{"n_head": 2, "activation": "swiglu", "attn_scale": 0.102, "init_std_up": 0.0375, "beta2": 0.95, "final_lr_fraction": 0.0, "batch_tokens": 32768}
Each number is 128 + 24 x the weight over its row's rms, rounded and kept within 0 to 255. Layers, rows and columns count from 0. Numbers have three digits each. The size before them is the row's rms in percent of the matrix's.

# layer 3 MLP down (transposed), 768x192, rms 0.0591, rows 371-442, columns 0-63
111:076157101096131141127122103149145139113102134131121133121108123115117126099105092157122142110154104126129103122096104156160113143149108114062085128133157133157132125109104112088194115112120102
097:122140109117137170091115084124127109131107162122141143102146076107124127104184151134151113143094140121150103089100138092184132094116122099126124154137185119160110113114088152115082076153179118
101:114105126139113088077125156148145128098112120136132164116126119130128095158112138151153123126148186131105148076119116104109126143116139148124109141119137093100094087128116115124106097091114081
099:126171136113128162132139106104165120138107130125141144133113103124122096118089116096092096133182141145189126070145135129125128141163106073121151094108147139140108094159125101148180122163135181
098:103123145095120123158123147166147120145146174158115135126137155142085125110127110138126126155112099104101114142107120125138131092109126132124175115113120079120140179138104143155042151135144077
104:124168107110125180091095123097121110154097202106139123129130143103122155135140150117098120146155131122147129153134109097111112119142119151168113125113147146153149123125151104089089124123138131
096:156111147131150172149107112142164114142136085153150178106089113153120163127146170144143185089108125099067136154163147167170099122101129124130112166085166144162104163137126100156125141145126120
098:150174144138116149086164129093140109109124116140144181111153102140122116125113119108144125140134115144105143128127095140095144181122143119118106124125147130138149125128115120129092130158086116
103:154109122147113159105154135106098149071170118164153091143092109138156155114151111097092121091089099116156107112151102081147127117143089184145097166153153168169102125130148165092140082155108143
100:125084144132135149103176125131109100139158083138174099120149178111147116140132155124080105110130119128134107195159131103126131142104133121127098163116108140113166132107116124124134072153169105
104:142106102117125116133111155170152144131121183134147123125151121133084153137135146151102078148121100130132102106136141121145084126180137126121142124140145121174145102115102149098132154153101105
108:139139083115120122101128154167109159146110154074108140110113126088065126113099120118077138157127154143116094132107132126138118141136141120130150110161148132173120111136134127123208111103145098
096:148140168122149084139117080124117104120095143151103121129104147120143142128140128152128133140132132134069085121140081094086134146108176143101120118123094122174096133140117114102227137115065126
101:091165078105115120120096176098097124109138162120131123106060152145153127111097125182118123122152144147099149119172132149118120160162134117145140105145176034122092149124115120148135107152101089
098:159148135133136103120165149110184135119137143164141131129140115126113094101145130154113136149145134114106096128123138118146133098126156141146133104149154116176138111132114142127064110167144159
098:107131085159135154152102114130164154119129094123067111119115107143133121169116128117129086174136148106097104121126168155151139177142108127119148160086155109122083103109141164119065148095164168
100:153105127129141160134149110108094136083139139133132150119103130135124125125095155113063128140118103147107131175131148151158128207143141101142135136125127143126116117121121116146065161128155134
101:111145137101113102096133121105111116106130134141114127129136125132159157126120118155161152119140126078135132158107149181145134121117137117116111133153141094127176107087173109080155160117153120
104:125103133087144117114111118150147135141118136153142116113099098110115126114174148125131106148113114140118137124143161117157147064131160128129155111119135113126114149136101105147040120137129121
098:114119130120103158125129126109154099140115142121164100124150149091108126116125115106128097134147133100160124094143093117169104102080106100112115149131137125121110123151137138124064118097119100
100:140157139126104137133137135156149167128144095134151106120132114108126124164086095134145116117134097134148139111145140125081170119115178156063140106127176093156133147147182111122152117148104113
096:117162126146064104131148113124116132085115117130114125136090116123117111118141159107103129127167156105143124159120142084126091107124134136114126125127103098153128128145108120107157100114114160
097:170143160152178095140134104122116101129167102154149105139124112113114196099149108142150100149132129146113097118126140166142137170110099134070128114103161187115170140111148120126171129141139159
093:153128154130164117093149095144151067152146153125124114149139138155098152105193118121125162101151110158122111137151105137121108117106094126103091170110113132141141116133165130109206155151144163
096:151089121165114145125140137093104136102122124160138147109128130103178124093154082108134153105111142115134111128109117132134126066110161128139087095105121165153141140115096088106057102122147061
105:075114069167122083122151145129126096093122141151119116140152110142128105070131144116121152148133108165153158141102136124119131137112137103084122096133114149138129089120121116119093166083177145
098:134105147088131124106107162162115111093134134106135087142120079122134122131157139136106090114136130134123097097150122111114138165150100073116133120114153118077120138188140150098167114140102143
101:106134087157106143151079120145139092126081122122151142137072106153140108140127120139102127135158155165128134119086151146148137114084101110156133108136162120057143085100145141171081151149104159
100:072169141128112146149153124163130137110140144127113179134144159141107150145130158088085111132126134131142142143105155131132090110133167123123134114118118111184102125103113155114074134130118119
102:113120143095104123093141111150116119109087138136123142125130137133162148129141108140123107123084126108079123120109124135116147160131077152152118138114118160131152115158130144104077077113130126
096:140093121124145140114147131123117101136196092105132159193110169139160161117119152122146111097131138144130124113148116124188135163166141146158092117080128151153118146112128158139164112106147093
101:110134148150088139098145109157120112122109114076163175140122135163124117155098143155122133073174120164138163110147099131136121134134138121154152130123103143122102113115104134144094138116132113
094:115153154123159105194140098132140112141155097131106131131145153103141137132145100166149107111108125167116153068139105199120143118107156181135172119126107134100153120122106140108131136129103152
100:115119155147138128136114129102166133069096128141111139136138076137150145092149106139172145146098151144133120114118154155181103133150168100125141110118159147137119163155084128109139119101116132
097:113137094117150130171119136165089101163128105120142105144112089135141157146141150150120110118110114094149103168155127119091135133105128159095131128110128138130105077135164163128032140118142136
100:126118061122107137156145129169126078112107097176132141139133120097173109108174103125141133140120128118109145129107085151160114141116158100094120094146126163123122093091106138150132140125108138
099:125130126152067129132103132104116101137117107132114136143129137154107078099141102118106161134116109139085112130150110110157132063136117137123150106092168092180144112106146106133078102135134101
101:120118167109067090140150132172107115101093078118140149116127133111102152161131121141089104133113132180079134112122190084117131121126144103116149136148155160162124109117160087104177102146149138
100:093159132120157125102154104144173159121146108145163121116174110124109123133130140089132127118123119088157159080142097091134092107095100114137135118104175151137101116150141163112106115128176150
093:092127136148116133124152159142134110109105126172130164143117145113105161131098126059127166144097141124130123108164124144086154070109145107110102167125116131130158143112113095120061111077115130
093:101139155086173115113120161113137146163109121125105126117128157107142136162141128123167157131119128124142158132094140129141102156131150127078084133124167125139095103138186077119144118119146111
096:122130090120098129079121151127142151099116133135099100124170160105148113102091144136160104102116146120078110140110140104121116040132116144112140106147129165129136110117082164177092169083110119
101:088115129148142132102156129121152167143109118128159159146143131135098129133107081117071073116109094131131120122175154096142114164122135091101103146092125178147122144119169178144050101183154143
098:118121122124160140144141127125121108131156129121206117108118120133075137083113105100118114155158117092135127103078147133181135202095126148095127073103120153139127109136149151158147120089135122
103:132128145095097117104129118131138121109136156105164146090136109156117118115102169077154104102137155105128119134129054143154103153095120101123094110122111106117142151109167113130084144152128127
103:124142129105157128079182130117125091102143160116116165097106123155130133198143111111109134156126135122138135127116146115137095121122121121116181122135122108132159182127139142105120132104118103
106:109145126129145120114093107133126142102136094137087139137119072162129089124098094109077189112135095108142163163111122138102150191120098126108097174120125125124137106137160121114122162113143147
103:133169131178094120114181119106133131139135136143156117098164159169082116163092145110119108171122168126117152092114141141096120162102176148092126161106120114153073130132139170094106137147128139
093:142151077091144119158152086138108129099109083178108115169140113122110177123138139099146140095146129153122118116106133142103122080147127135166139158106159168113146136115118136123086113097135167
102:149124158132094155177101107119132142180148184107172106127074138145060126112158124076093140115135125105137122139154105099113136171108112135122138155182098144104143134127154129116205148130109128
096:148170108104110155130172125117143103138175123133133173130160111133144143126147132103157080146117105126122094162159115099133123197116134139119105157090115169099126121178121114101200129133107138
100:185087114132137174120151113097115144171118101173173165117160076136150155162153101115155175106151115136150163138138142134155179093134094144127150104135133127121091103127131134155188131115143133
096:113157130156140130141162174175123094138124141117133124149119126154127130106103174148125171126087130143128144149153136111154132156095145152131161090100145084113127167155089137134110142140138132
100:156085152135114111150116111113138167118154131150096121081116140121129168141076130106112110132122155154132128155166126124119168076151123121097093114155135171102149134093157093100000105153149131
102:072134173134130121123079128141123119106096138114116117144144165159146156122156118141159078116155093125159084160122108180129043154133121139100107074092148149137152113098116149148181148115148101
106:114143100103085124125109108160156113124122149131124112127112086115106124081121105116102098117154082091088120136124091119153113100132122143121131139168146065165114116128062105127048109106128109
099:126112128130132075183129124164142116093088144107108122117133149115157125114154129110126107109059095083128083127107117131112168146138120165083113095148113153140159127140135150142191126112101106
089:109154139139130113117126123095108144141144165170118101131104113164130153120119128142114130093147090220138127093113093135146167181163116119130160132126128110127135167114124106137222135105169108
084:143124142116161105061140127161127105118140138117116128147168161121157060146119140135122136142094089171113097092148153125146160136116102118121098141113141139138169122133116143113238113132132113
099:138124164167141134083141128130147152189130095090132123111186136124170115131098095181146163153124161147143106164116110111137138161096148101100147143099167097091193130140103132102114158123107109
105:137144124113148103089187122128134118086159154152134127151116129107089114116107112100132157152127124111100131141130160086109128127130159132143138143174158098163163156136125102138218088152117141
103:122129123171155110161101173132145144148100114094168066124152119130095096114114148139096130111132164111117097137102107133167121123127103127100136098131093130122096096090141161156165097140166136
097:124137079124130163130103142145113141148139134132136138110166129154106146124100110098133151107170120164122129126096126121134121139131130167139131112102109124146175116186130116117125178126122103
094:129140127118155126117155145115162165125194122166112135163127143121149116113087133121051144104144099133116123137125146114147127186116095117139134109148124106101080120126147105145030133134126135
103:117107099123094120138133160130120144169116114101121133129135182137093098147164126159159176138133147151097139140148129126125109107166157160154117097148138150117134118177089169135098146147119156
101:166129152100086146095145119158122187163132157132165151166144110126149142141139107102158120139117143099146119089130146139142113178169134093088146106127156125186113123108099108128102127125137134
100:129110142099177132200159155160131117124143125140131102114058124134116149117112100146130132143133099107097129146123131169115153135102102082108163151113145112135127121160079166157109152141147147
104:151101141130162143142140136109143114113146123117152091122143155130152157141170146133101171118126113125123141123158074120119084131104094111126136137128115116145097110146097126143065138106154115
108:099134157167114127164198176153130141096161095165113172142145150107084092166128127179123093135145110130123125111146107152101134114103178137121158109137160155160171136120128140118140127122127139
097:122097151119128152140128090140096181121139106136145141120143106126126122143108118100078179145130126114109148127117148146160136097088123129099121113119148120131178141130139141107121122168100113
099:146129115115112129152135094112144107124099119151090104139128083138159155098123096108123144151081117169149160083124153146183132094104125154111115113136141135119111101121126123121129158136160123
107:139107099139118086147123136188088133160134146125161131151126139119170101102129140122147130127066136103124057107117097123105110135062136106150138124130098146154109160123151121104094173084096129
# layer 3 MLP gate, 768x192, rms 0.0673, rows 372-442, columns 0-63
094:117160113145170155149117152121144124099100177106092206118123134144134100143180137157182152093127185094135079134140125110124131108127136125123121057141147141159127149100136089160130123150137136
097:110142134122143113121145122137114095139136131158185158111114068160147093121161113080133130115142125070139164117114153134091118093164141139122120092151081123158115113130128102153145150139093166
096:152157202153128132142135087128146105092129089145148158107116146136142127123140096144122157112143191083128087130119099119120127152178124147143107123131122125130124133142148149132120136120099159
103:098110164145148074118197094113100129137142135127167107129146139108119109172159120168139160107121107133157089122157147134136103122176136101163095105137159133110161127104169104152147123109114170
106:144097150123142114125140122124140133164169120132131133126102138119117123113179108158114133110167149113124138128137134127124178140143141153168115150093135156163158165156160147122137154158125115
093:127137147145063150111145096112140112163135136133142107131120116178165179120157139120144162111125122124086141127100109143124138156135089138149098104085169147101147133059091153155113124124125099
095:101120143167117109129143147109153156102140126203133191100122102153150137126083152140130153135114131118149155128106131147063104147101110116119118104171196079116109125101130152105126146123119178
102:106126094120120151129096134113118115104188188170148129096099192126176147166149089135141118130140130099135132079128124117144133126130116146117143127140118072114115136128135116125140118153102107
099:137138138097157155066109135157144150118141147152148096155111180135108123126119117121125146126135084123126132139154186136101150097127126148123125110073103124109099157115120118133133155145129122
101:125109121093173129110107144185128135097118138126078126129128173124121134117107121173127160112162094140174122131139098113126116130148131108064165112079125131180128073122150128091106120191148086
103:115133136091127101140085086109120096140141091135164152157103159167174142129114134150127117144106117108088131114131105157145159145095099108122128137145109158109134129158145113109129149167119105
099:089146145104141135129105154087162106078089113096103144099144106142117143129132122119122191108089147122143132151155106133121110140134113111110130185137123129132106135114179110122158110174145111
101:123086146156092134110140129143099151156129132142147141083121133124140118194118096168162100111138103088117163124108143161144135163134154124098121102121151153141142169119150153154134139167133113
093:120165135080105128102149117136122147138145154112110158166119102157082118154116099105162087131140173098142135182088091158092144165131112171133148103110173088139147152109157152124109143112132139
100:146147115113107116112133159132131129114096155145057108169125162153095162121130119123141097134149174115112144131143135163109152150119100087134158155119156098133110135114154172106148175149140090
101:102135103122176104108129158061090110135144150087108103136144149204157143106132104131110105146121092094121115129169157185148117157120084125144161110134111132121113147121165161107117156116129146
101:149127108129130139136150123144098098101155139155147123136088194122110084127122113154137121124133131067166123144118149136143123127106121151145134118130172171119127101070118163133135102114084114
104:102160114088172127128117134138108144172144106133111100154121181156104131132140128184137104095140154162102067130127147161141147107139130140112116105120145114138130140087123150127148115129112121
097:115134086128105150143105144080119149149099130137143123099123120127143164135171112103072128087103169089130134112115127105110126120115133144110096083121114120118148098135124104100130116133146102
096:165134136122152125104112146139100139162108086100157145150106144092137129145146115114116100082173122126101097125121089127085171099151103164111154136114142124133130131117123153134130115137102124
091:142168119145090120119150139125129079133206147126104142096102110107137138185136110124165170124162121131123113194134127151171123133132130135125100097145128107119112133144131142105126099128100120
099:057147114125099105123139081142138107159153088093096114130103150154131133170150150172088122139157158121106157127134108142135120148137107162130132090138132120115102115128125144108155128136148135
095:106126115145140140127107127100121092130154095127145136098131138105141121141086130135152175129140127112146153081086115131121141140131087133136144126134173131122097139085075150124195141107085189
095:119134106123146047156090100129130127140125114140144116061139157129096116144154088161101119130101110087132122112166081149129126164154125126108114120135127125120118144147149138098142139150134134
107:117100074095100157143159119105100124106149156122145174152093108133076106131110147115117137096154132143075167142100167131132124143154091117083133156146113130101131127108131140161120173193097124
096:086133156138116160182132110113099113126149152116131145132087137142161149104131104133097120142134104128110128150087144144110122142141102108082151136156143167159175122078131087150141138151123143
101:083133134120134079125133121126120111119108125134125110131141126161127130135143176129162160153126170144160116137157105097122142118091115154167091140178131141121088149167092172096147141131151088
098:114122074113115151105107119123102131149100144110115103093166117177105152124137109131143127082160102133141151098132137141121141159142080129088146145123094131139133131106109075132131134121144132
102:120173139135141118152127124137123121128136136157129108137131153120110118151147160167110111125119125121120110124131103094140124170142102151087101125106156162112138095116152157136129112110140104
096:112148152138133111106124141128155077149138103142145153130110140142134162132167121176147125151145111093123133090108153129110145125163128125130126163132143070122081148161117119161124145140123145
109:147144115104113133162107120100143073149151117083090114133119156104176157158155123111093141134082134104145158072117119103134149120111113124150128120149113126094164161125123096120127149164147115
096:163122139130107137140103133159123117097117121108153133131095124175150118163141143144107105093134129126122034144131152129138141155102092163144130130131138131080127114140134110100140076126147156
104:102142157162116072152106108112089127132091132144077122150157114137138143158132122111109149124096155071134149096125136129152146147171174127080088088099127110123150157110137158115136079125099138
100:138174136144137135124105157197064124180117088072131130151116126159152167139127136215119139134082148120156096132166124100154130159143141171080135148096149176110124078156157159131103088129172154
101:129136122166126091139162115145134110156164172131157130126142142184123121088157073135113124108108152154140073145118092096149137154147139112142121096123126111149159119136094130109166091113125103
097:142159150145106139147120123104173099100179078116135138171136131120144113139138134136098112123098116129157101140100174105124127162120144163129100128111124113136139139104132126153124107117127116
105:155114128142132157133127115107104067067130111112166092136119136200147119143169091131070118103163163081152110118152122136099120121095146169132097117123109142092126146151124115117152122079116089
092:102136129154112094133154100131178119176162121143162093076099146150078128142190042159118107168145109153142127147110188123131147130107116110133153128137152119139102111107141096150110110150132163
094:173145151159097139176157116127116083118100151137122172073104109129129152127119139141150137115128154104130149124145137164117144118156105110126116156128106147116158113110118129101115154103121120
092:102136184140157137144133112114089146111131151141081105126149116159110146148129126134128112109165076120102105082103096156121124108155079098105143132132122126103154164073121098127134126107153101
098:105148117133120113122143144145149081149179085127097168160076134110138099161109104135117121122136105114154105135148123129139123099109106132111134108109116105120119165131111175143170141125119127
098:171128133110105134128127119098122107126163167153125098120146109114139164122103179176106139138113134121097177139110111133095118127152117148145148100143131106133133095139118109133127106119094167
094:118154156142169134158130101122158119123134130090139095130150087133099160139109154166114110095129106135139156158170156088078145129126137159116096122112138157123141127085174159117141116140123144
098:137155173096141162126125137153123143148152138136125119122109146129146129123147169137137151140100148158113125096119150161074161085132127155114136134127147138101127116143122129101157176118073119
103:117116090137121143186128134148138106182155111102159122099127116154196139199126151137088112139148147168109130138133105120140152139157125112120122106132081116073161091161114129134137147163101134
108:095141097152120138110111141123118141080160138141110165127108113150144138130141141151114128127164146096139181140082124094117176148144123124065104176140153126152116143123162160127141142158163115
099:114108105153100083185142102161133125161157119141128148102124180143160158158133107144154144092146147173118134150170103117113096137132153123141109129088103115125152148147146092158154134135089131
093:131136126113086142109157089170154146137109115134087157146126116118086167129155121100133108131118139149079093119111098215127162147142069151114114124136153160139124149088114114139138131090123148
102:081128156161131162127139123120157089168163132154116158093064120129108156164152134180116102116152065131149110165123115103169127144113119148142172144111148131114095146105107158141154131116132110
101:102123161153095091124114108177131138164128150106168081143135125090109133116168128161099148117106127180093155129112081154139132149129107180114122118114110149153153131155160130120120114105125113
099:104138108068148128146142118146115120121129144137148153130114133164127151112141153131155167124165096171120163109130147139163097132099095109152092106144134151120160104127170127096121106151106145
094:081089110165143126110112126095165178145164104106133105128132127120168116165129104136151131152130113115093127089105108129141148117126124107130115184115172125107129094164130125143142109127151146
101:154100124129123135145109136118149126171127107140151156101094084124118108195172138149137110105140097111144099078102130114105108156128091142126137141119099113151138168144109116119138148119101125
099:118131067115122161119134136110140121146150121081120144129119147137117146166121149103126081112132173091119157140142097160146144109167106168134125147116108160105121109132096142106126108145097138
103:137142117124110118149132148125121149123113116147099118140141149113109150138090119096084111155125087114115154122127095145090152163151112140127139136109127096123155145090129158090123126151076128
102:126125168153110144094161124131171090158152125189155152131118132147087137127141090127156112140176129083144143160145139190159141158152124101117120121142147111151104141089123148169130094154102117
095:154167101094129114092136150122118167112104172159080122139129110140138152116119117160123095102135112132110146121143117163096187105166114142155156102071121099137092123151117175110136171123096135
094:131118124149137111134174104137086111163162132143159120119134112149143152116175084096134087158177197114115151099136114079107135113133110136165129139142150139145158107140119138101141156133124144
093:106187105141132089092135134119138111150128152129112143097180172116125139113146117139096175143145164124168121139150133120125150135134092122120158186102152100110120146165102155117127095118128136
111:124095152150130146158089128137126135103135116083098119128107167138160137132136123148158084127085121138157115104157125154130149105110118144108129131082124192100089130129183120139095140124178086
100:131105104146170122124117121147101172099119135176108133150095149120169157149120126113081147164132089154135095110142110156086187092124126114144168113094177125109113115125077145154124132129138122
094:124126162109092092117130113116114117134161113153131120122112093168121114090122122142121116114133110162122106137120114144114121133130103151074105126128102189123120160154154128133133100106103122
100:134135138119117114122120126164094129159098118110146127111097113115117151154166132125214141125114117140133112077142119111115144103124159147118119112139171141115165121118092104120141126132153095
097:130136136129165143108111132135140131147148105164126103146113093103169107132133110114105132139104081126096110101112127184108183102127111115113116091156067163092143117075141136116133118156114106
103:123155148132136124093104100132104126130080143124105142174149130132137129163139102115121111145134149097109135115117103100107119139126115117107101099124113096130176122095135116139126082151128136
099:068089162147118122153111144134127117112149109114105087179153160148094131142083148125119166103163110131138075125192139157110138155132102130094130121156145144116126135099124143133117121113118154
101:103143157066131113152129131123076139139107096093146135134155144147145102125184121160141117133166194146135145187130135159141139130111101099114129145156129098163096079140144141152114134100136142
112:129135145118117114117124122145132122139099164094159109130111091173140188144179095112130136120113175123099091137120152119158117127111093128117147125159127178091128099129115112110135114118126140
095:121143107100116143144165174168102149137130184144109156127113122132158108135119158077105147132118106169126102105103133147080152091138129134133120111141127140157147135122096108128138113192107137
095:141134196114128115116136152101125096095139118092096136135108153139125139118152122134151164119175120104170158136144121123151146132091126154109133101141126089136093156049121132160138130135135142
101:162091160144129115148136121133099095130143141123100095158129142133106112111125153124126117119105151111088142096149117133117108157136116108123125097147120196143102172093134177091159137102079137
# layer 3 MLP up, 768x192, rms 0.0642, rows 372-442, columns 0-63
097:143134119158138139138143140126114163135142116141130120112107101122131191118147119129130116114141115172134146129134090131112126128114078149153103128152134136125150125128107132136110137146102151
099:111121158104075109099106203131135125119086097108148180112111143110120116141106120151124142139113126129112136154161132165110150126131126111101131112152121109079123105124148135156134123101124143
097:111108125111114141125194134135154114163123128142168099067130116119161096116150097143136137155094121115155153101125108112130173118103136109130175146146151152181137126117115165126127148142159122
099:115141157124143076126153091115122103148109128138154087112083119125129086143160132150161147120145149094137099161121146145162098160135108086150091112150135167110143120151141083153099135130128144
105:159125117125149187094129150122066113122100175144127164145113134093128094099081127146125155097101100107114192131127133156134146116171169144102145160158108111157165148140120150125112153164123100
093:121115126130139126137103113111183122171111094120137124107138100124156134128133144132116133122089165137156122112099159188134078121084102125094101135111138121129120145113135124207102124153120139
099:109128106074182163171120129155148139138106182141133096125137160114129150147168120124140080104129151086129105113134131107133126122118094149101077137120128158116117121159138094135107140163158128
099:070114165175128139112127135105100158156127099098138161123091111128167117147114106162097124113089082141109096129120123110173106119105130121190113163117174076137105122155158140119139151121134119
096:083153159083119143140119111169126108088127084116134130087164106182068126123121183127140145107147156149124115142147114149116125121150115124124112158130121147143117137115134110109137123107148110
103:101156077098122121139126116109127106100091114097110134130125141125107113143097110123106143180125135115167121113122110126101119135146140155118115147120168083127147140134126168157146111127143159
103:135109149099135109129144150143112143142130090096138132167126122113128130063086150101121082148074111152089075161123156161127142125167088117111142140122151134113155130164131151120075119168121183
099:158132131149104154161142120159092131123132138135133107133130087129118128154144169169104096117121112118144094116132162095167123146127122133148104135125140095115085125164138146170110069142151164
101:128146118116123171122125178108150132098130137127146137166101177135132107099116151124086099139169155153115139098152097156113152125145122113129153125161115092096093160137143154161133119138102118
094:104138126158119117130121148132108120140103108120116179107119094108158157116114136095153123124087111123123122100122150137124129134125103073076111089146166122144138115112134101092112098145116134
101:132115086119179167123138106060132119080130189110097134138135123150082138142111135145139145158129160116105073125149156143107107104157118126138155154133159135086145158124149146118131135186157115
098:123099102134154101088145155103135132091135160130119159142099137130146124095071172108118154152122134131131181118131171159188114130131113102144171107161090136113115147076122115140129147129137167
097:122072172154131118107189101102116121141134118129121132102139129122153122136148129130115075130142105132167102127151136177120111120128114125147078121142087089130152116161134115164121137084093130
104:128136117094187123144109122133151140127126096166104122115094133097130126159106148135111112110113115103131118163149152147133077127105142130098113104114134147136150130103138084132135163161161142
100:166074136135110082146143132111142124153082140135114123067122147153143166120182147123079163126120095134166116127107166127134144140119129104140082161121165149119098114094135143114142142127160052
096:163125145131169100156150130127063133175148086148124105117103111117125071173150079107124128130116133117110118125168127148086157138100166150107173097139164089130122129116146130169134136123113140
093:154131122124120137129147114091152161160126081151138081116112141143137109096095121103113153112145087135130090116156124109136116090119134158162134091121128084167119124149118131098146112157135108
094:162124118115142120126129126129139138152152135143122129133156091128109160127129133159138117138072123124131104127111129140167113121097096076125117121118145147084120138109159105127149135160146108
092:126124130096110107144195128147160095158141114139128120155138098181094171121184096156114138092166111154131132139175141096142091112150158117111078166134091136134178164129144112106139126112163148
098:129124076142112154122138113131101122139123123181123099141120161114130152159087108118146109104120149136132128118107122147116152138148115123148102071114172150072124103132109091100139153114117172
105:117133135124125161157126118167121147107127155141147153139138157112129085132126109118133144113135189118093131111085131135138137107120161148134188107186133099195137119154110168129147142170121118
094:119088142135119105107152162182108151129120178124093146171109128117107163177117151080109164109133135125098134099137111184119127136133182123105100139128144104104095141154175143119137097150133107
100:124145097124109150143093135176150190104056162106149171146101130118128100109138122106164102131091140127114129125137133168161178115088147139096127119133163155101155098130162108175131128115097099
102:125129107124085130104144136137093123113107132137134159121159162149117146107139163109106151081142132104154126112116132160118142138157110131086114153094099157118126080104128122128121081173113093
102:134121116145163166093087138103148092132096117070178163114122107156134104120096078104116107123106109167121151079133137133140127127155171150130138157115126147143135128128129072163156115128139139
097:161154129149136125114111103164123122113141138162157111141180111106143095147137175096096175105093148154120082136109145116149142097134117133138066095101097115159121098131117200118156154142139118
104:152152077098098134153131176147104133137105137109148145123133129116155136127125173135099112101139089152124136122090140101124148141165154115173117148103155120132161134125110137123116163104152096
094:117138098119152106159143091107097168146104086109101123158142135122135115123096144153145149074157117103110145128145126158125143105087136155128119135084112123128129090134156177118129140117138155
100:101153151174082101126156108112148153134083137096088157145100123130189159135123099106104135123118150106145170097135103128146132121118103120171161087155128114111140175142099114207135110146087160
098:145108128139106132113108141131124109128151105121132119188122114146189172165105115123134097118110152136089141117077102102152103059148131190101119135099125145127126129148179129113132139149117141
099:177114088101122125168092136145149087131091096141122106115113164104121128137123145130126146102090130133113159117144092150136098153166157120125145163137106147131073100095128109179126192110143150
100:128181137122089119152150147142103126131119126144096086150109139119113124164120185128095124135132112100106138102126157147112118149141066164171126157063125137126148168150132077142146106147075090
104:166137124154100091112105130141124119160130144186108117112136121129093143085111163127126151162153102175102129111072119158139091135182112126119117147125132156134109119134139110128113079133105177
098:097144128126073131158110120116120141134120137084159152157087073148148125133178146130151117137146126120116136128126101152129082147168151146137107138108104136095129123140147136150137096153136155
095:106110149130135114141148084091109098143116151061122114123137127132125143115129109122128138160141135119157131167092136124154115137155112143151147153169124082122117104116123150089118142152103125
089:101115142132122178120110115083119097141136168145154119116136091091110171155125123136126139118129128078100176113094107143116143132203053162095129111165131139130166164173147094127157125131112113
095:117130103127139123134112124140141158135153160139124129151097170104121082109090160143116103138137131068139104118134110135131136096105129160114158082109141120160106138141105159111126127099094133
101:095115134152130140139132128081150127112161131128100108089092160135112092124111114119105119113110130135150101084162096129120131127116115108160094159100136099095080163143151163099135107079100162
096:119122129151156112106146116150112101180149117198118150111095124105156092106147111125179117142133115027131125126120107099126086111111151129111124145150155129108116143117117127107124106150081155
101:121111141145195105124155102110119146138141181095125165089109118104147134073144110120140161116087147136124119118128098098143085124095147117123098132155136122142102197121150142126130147141113144
102:130096143077144161150147161126146124094129125164107154128155065117102162136119103127139132135126094104133112109159101179122122143067106125129124143147124116124176121085153130114121155127142086
106:128131123102128100176110097120118101122138132157168133105150114142127162111123070126151145153162112101086180104132124090089123142109110154174141134134114091155134116126111088120126105095095122
103:141176172144122112104115158105165129134145115159122081124118105152115124142113135112146120162131100097125130118081157158161136111106091129104148109148153155157085122125119170106138100142109131
091:138151118094121152131135123137148146161140120124089074161155170138117122156186110090163127146106139182123088122132101126157064133141102135116162124125149134170101114067122136116159138140157133
103:098151159164089053150120142127162120175101098126131127122129163102087116081166130151141141119143137122165143134164125127119124120123143111182146186128145102131150149151114126141146171157130140
098:136150108122138159103138085102127099108127103122137134078146116119147110103127150148100106144163144122127112108116114132135088117146183143120124160115105120143126125109122133115127125163165167
096:133136105100102137104114079142133093142133112126120100161108131122139125118129139155100112160127183113135136149144136098184121145133135145179094099131133118149124076133182117129118135120117171
095:129093135160152130124067134147103109127092136123133126137081176108115106125079137149099153147104124112115089098134145123156108123109159105149104149131137126095149118140178125122115165171097098
099:129122115147145135144126133130174130137117139133109124144138167116150138159121138132107116107110132152137145130098117123166157126183133149125102130110074153125125120096126130097141106169164108
098:125126109100119126108093153122123122101107167107133135144147156073103147123134175184124097132119130142133127154131132204152155143085151131107129132099110157116119154154115145161127142106145136
106:150171132131133143140129152123165137139150120146134131154088102125104123147103111132110097173146128088122095147109145159105119114148106127120127117135108116148131136138097104114144076138140112
104:110149132100170073134130126122143150120096124097120133124159170109167131101110104090138068111119164149150093130149119134130147122094109129122113090137118162119131136152109123155117142170122147
095:105113108172142148160137115121119149125132105148156107132126119136110131133162106069118130140098152103156130118122146089126106158126108148079139104127090184118158148083160106159139118100143104
085:077152175145146155107118109165153167114124107130120129133123132142107126128124122154147173146157113123154135123127131113119139150109135087125123136123109095125106147137123114138152129149122120
100:090166160116089119170143124099096091150135171125119124158104098127115094102117156107146126118141119096112140099114145094122132136184113152118119140147096108155115157142158088097126134104124134
106:140130124121146128120115137112145116132107153115127150108112154100135143111146174122124110107127130145187153119190106161105134150086133112070157124120093150094081117086159141113121147126125132
100:155171148126105143146111120091129130146119115157149156131139157117140123099120155071107129092104143104083142114103132124160135135102144129158110144151118147140188177175160076127124138139126091
093:088105143098140109129084149141103116147154123164122126091106092139108132120157146144127137144163123183135087152102115124128119112141124130109129116135133157145146166146141094113131116091074121
097:164116093118086142142135116141138085145072134117153144126118109101134118124137167127170143140130130120127108102148123118104092088130156112136077184172142129175131112116117132128135163109106108
101:133126067126117140136128141124098129111136137081114182183061135140133110112114144147103183132149114122111188101142081122140123125154131135146104121129139141108165126127086112143109134148152093
101:094123158141082139124095130088133130133098108146070089092132139138153152162125152141182136115134095159151127116142123137153136131143091139135138125112166148135156151126102108120130114131136110
099:073159100111108133112147145127139129107157153157079105137151122134134095109090085138109107137102153083133115109131116161088106110131132104132143161138187101111145151127098132134134090155148106
101:152109173107104110138165069148107130128126118143141111119128118137111151121169134110135155126161185131113128121090129143176148103119093144101145128130119119102094144086120133128124130174141111
105:113122151152127119144143147141140116138126111160126127145163159143135141136135118129151150103163146097118145126156129122126132089148168094125091117124112172143101136125167098083115182100187150
100:092131118093120100104171133170094087157119099121163117108109117141140076093159127104101145113132190126122120140114149117120118112110122120129078121136131139091158152133153131112135125118142124
098:148131114118123178117142115160123130084144171141129118128135137139151135112102112089096138152118091128113103141120085130146185168156164169140115131137107070157109108159160175169104140137138121
106:154117121148128117131117097146150108138135119125148119127124136125119084108125119098136135122169131113139093124177097152132152130092103138170103157121132103118165142112102140104145129111117104